config = dict(
    n_layer=9,
    d_model=256,
    n_head=4,
    n_kv_head=4,
    head_dim=64,
    d_mlp=704,
    vocab_size=2048,
    activation='geglu',
    norm='rmsnorm',
    norm_place='peri',
    norm_eps=1e-05,
    positions='rope',
    rope_base=1260.0,
    rope_fraction=1.0,
    qk_norm=False,
    attn_scale=0.125,
    bias='none',
    tie_embeddings=True,
    parallel_block=False,
    extras=['capped logits'],
    init='normal',
    init_std_qkv=0.0423,
    init_std_o=0.00997,
    init_std_up=0.0423,
    init_std_down=0.00602,
    optimizer='soap_variant',
    lr=0.00732,
    lr_mult_qkv=0.5,
    beta1=0.95,
    beta2=0.99,
    lr_head=0.00593,
    warmup_steps=200,
    schedule='cos',
    final_lr_fraction=0.1,
    batch_tokens=[16384, 32768],
    seq_len=512,
    doc_mask=False,
    train_tokens=135200000,
    steps=5653,
    dataset='wikipedia_en',
)
Each number is 500 + 40 x the weight over its row's rms, rounded and kept within 0 to 999. Layers, rows and columns count from 0. Numbers have three digits each. The size before them is the row's rms in percent of the matrix's.

# gate: layer 3 MLP gate, 704x256, rms 0.291, rows 642-655, columns 64-127
# up: layer 3 MLP up, 704x256, rms 0.298, rows 642-654, columns 64-127
# down: layer 3 MLP down (transposed), 704x256, rms 0.271, rows 642-654, columns 64-127
gate642 099:488480474497519513483574573525503446494474473549489528459472532491550492492472528550507422553497543454554523503535513466474438584482435554495528475485520528544482505504524532493580511503544458
up642 103:475486516518585459477448471466469506520522532468508489491495510487493554516484480494496458424524552498454572490507541564460518499534529382575399578459502558541444507434463464438447497484516500
down642 100:520403506547449533508492498526497572461468434483499509525509477466510564469516488440564506490456490537509490464442523474558522446489495554463559535399449519427418500512475521485460507481491441
gate643 107:444478485477421482560605486580475507489484453523480455384540482455487464507540573470507508511505485542450501526520430494485563515478528502501515515474488405493465506558517538494537524532552462
up643 106:548504492469563456497444483478515539541490476495545531486415459522456451473539455435507516505474498481405461482481496518480472470516444438438470467515462484587517515501507505467461506554477582
down643 095:443516514415457525481527521455513662511508493507531486509508475518586522508510554497526502483492520496563517611515454491472524452574489461473518504511529531419482476491520463495542501440459496
gate644 098:513475436502535467477484446474470478425510488572517508510479467544566513521516580461510479426465469455563554455525478472513503428512473520506512518536426466455497478631502496472499497513511480
up644 101:499457499526483471516483494531449517489453549532508509536550517441507564521445458399453526482497537507468524573508494506498486470478443423447445617367502456501461534563526538488486524518528548
down644 103:492502520427457491474562504439544531530577572463504502559491520467536442510442471483534470504457472563540592423517530475442543596505546518479512491503515564481561446547465463457446554492491507
gate645 095:510447524504509522507506414530537504553585420510461474515509512468468497504500520511503437507481521485594501472543534439422496531491516541593499451451502498483502556489441502456493479517490527
up645 093:530525528477449569503538497498557500502460467487521502541491479458448452490490549425553468547434500466510506542512507556462514484450592482525432592510524566433504496501433509439514456515520503
down645 099:538481586478520561518486474511517453518580470575525495507491470534516532419491521490413497564473458570452502517503435520429490478486449496488495446489519477569446517541545421448568492480486431
gate646 102:514424519518493522529510445437494499416469451530512557498522522538525490521482540485514509473558481483504520508485469463564525461496542534552468542498512452485509468428545526499503440465527573
up646 104:525521545513516560509510494489529511434509512508534543479508460457524490527482536481441463490566452395520564486488488460512516493439489521538545512488487488409440472441525525481393505456551530
down646 108:442489482481572575538379508583508563467515448485449492458478482490507519489478513487613502508482498495474460494538555486498468550498492569530518510563545409489505526497494466441460501517588494
gate647 092:542496479502495499464464405605503534530542459549462537503502519564536482567490492553492508411540495475499453518496470535545477578458505526494488562566473460458489529497477516464512513530503464
up647 098:510528523469548477545528556480535459469456502467467479406482487503450571422468494489491546532479608483488459517485546477529456470444483508478522461507477593569471508458479549527453569477473500
down647 106:469496482543455509501556455492533485472506577504520512515524510439491508589514568476557483501505466482584511507485483484495511553604569512482408549515534533414501494524551487489416482477510492
gate648 109:483537484513473517492480508434523509455464530415525471508532501411536448499463514499539542520512499529493475436458480496495473603524560478510461561543506504487534575483493468517505506568442538
up648 115:392541520451577480439459563546432476454551444566547491475432524531487616504562504468570455545484506468543579510563524515519492503527518510524508369512489511511482496479467498484517499478528528
down648 110:520536496508479565536532567494555496526529544477455573480538606564504463493508525453422472529464508486495493532476468527554467452542452518547507461443467452496497368536506436462510427447512503
gate649 106:454462479474492465485465493533462484428508423497562463468431584499457501517461493518458504473496517527501495512456511412533466497511490485580500501552494539535502579521482543485510450527492544
up649 102:479480390497492545466502438486448477524434508515537488549496503513542480554505461535524488490556481515540476514521481487522518541497459498416543461489546576478476514515424529547473554491527535
down649 102:544474486531478497474444496520425475452412451471470466522546522546447529521494537454493471433513559503469519519511455434548497531482376582506475563510495468447461495526503481538521463471419487
gate650 108:510510565511530440418483570518419491550470445588502507456514482546473523504546493529532549508424497451419601488506537548482508503531479516519558454459534489519478524420508586542564532472483474
up650 110:472515555553539479543477495515567571560546490486570471450506470464482505503482474523530485496517514550549535430489446523547535505539460494508572463498465504562494559515546495445397526552515548
down650 103:586544399442520527464477431471470468489491568494481446453555464470537508493499516501467462515512457478477536499474481494439478486483509475527477520481471547507474501513583539502473511454477505
gate651 105:544530486509509513545540508552484479466433539538443525464491494523508542483474548474544488536517510538495560475463574489417442543523381539562507490443460524515510573515484603467477486532495531
up651 105:483521495541431444510513540472522487489488466469507508438517504507500558532471503534509617542493437465420531490544484500529508446406564532530475452514475493511586441460532435553476546561446438
down651 106:577513526499462505504526492485541525553538469518486547480497519550499565523494497537512524465599539474516488483497463569472574505522545509499486471466493488466455537501457469503534523448554491
gate652 107:543499551517449528442546490505553489470564556546526471466522520477477575517518439438548484442547489475470557556517475489508452433506480461499525529524484421500490532509505494490525514423505461
up652 107:415475504530418514499548470505493490456483554513568524532498552450481550502472520512576562512498483471555498568593451476459500452509418477463550489528480483492454529505501448507468536544545445
down652 108:458444582523453536411446486519497485574511572528542481528443563521450530473578564536517527496549495510489499437500490558530442444519506497447475521500533527465561487464467451558517422467496538
gate653 103:547459592588479549580533461496513436480573498492463529569443502463541474506477488469486506496469500502480560507502451483503474574536474474439570488495457449446542481561533486435502513476513537
up653 104:567503414485480531452554482512542504471511445468523527492483485508437473498478557506463634599492519482524512514502551431536584568480524503431487512537531515515462479496446504486484516556528473
down653 103:402446555552532479552468489491521521473517535468437485465497486460553512520483487499511419485582523492484507492532558472617473428461551422498515501437527443518477452474561464497475592417527506
gate654 119:446535516536544561509495476470424505526559481447492508532477486516469580487552474527430470548504508412510497582461520544515536505501460523487479451501404583480532521504540475490540454496517501
up654 122:546436515501489421434472471534542479490466509562511502512502531531534475463424487535540550500463492522529491427537488435489435474504525484501505536497575432505484503482488493515506534510445456
down654 102:511553535566514537524519438450532525497453469416463489515508489483470522529533484479486431493511568554475498539504425499534534529486439526412508489508496499549479495497526459458472494549490522
gate655 112:535550531527581428463488539544535545514540469452402506532497432477495483492443477526506479558483567438445416427455523512471612464464523501553439515420427505504481503411538528473531525502449514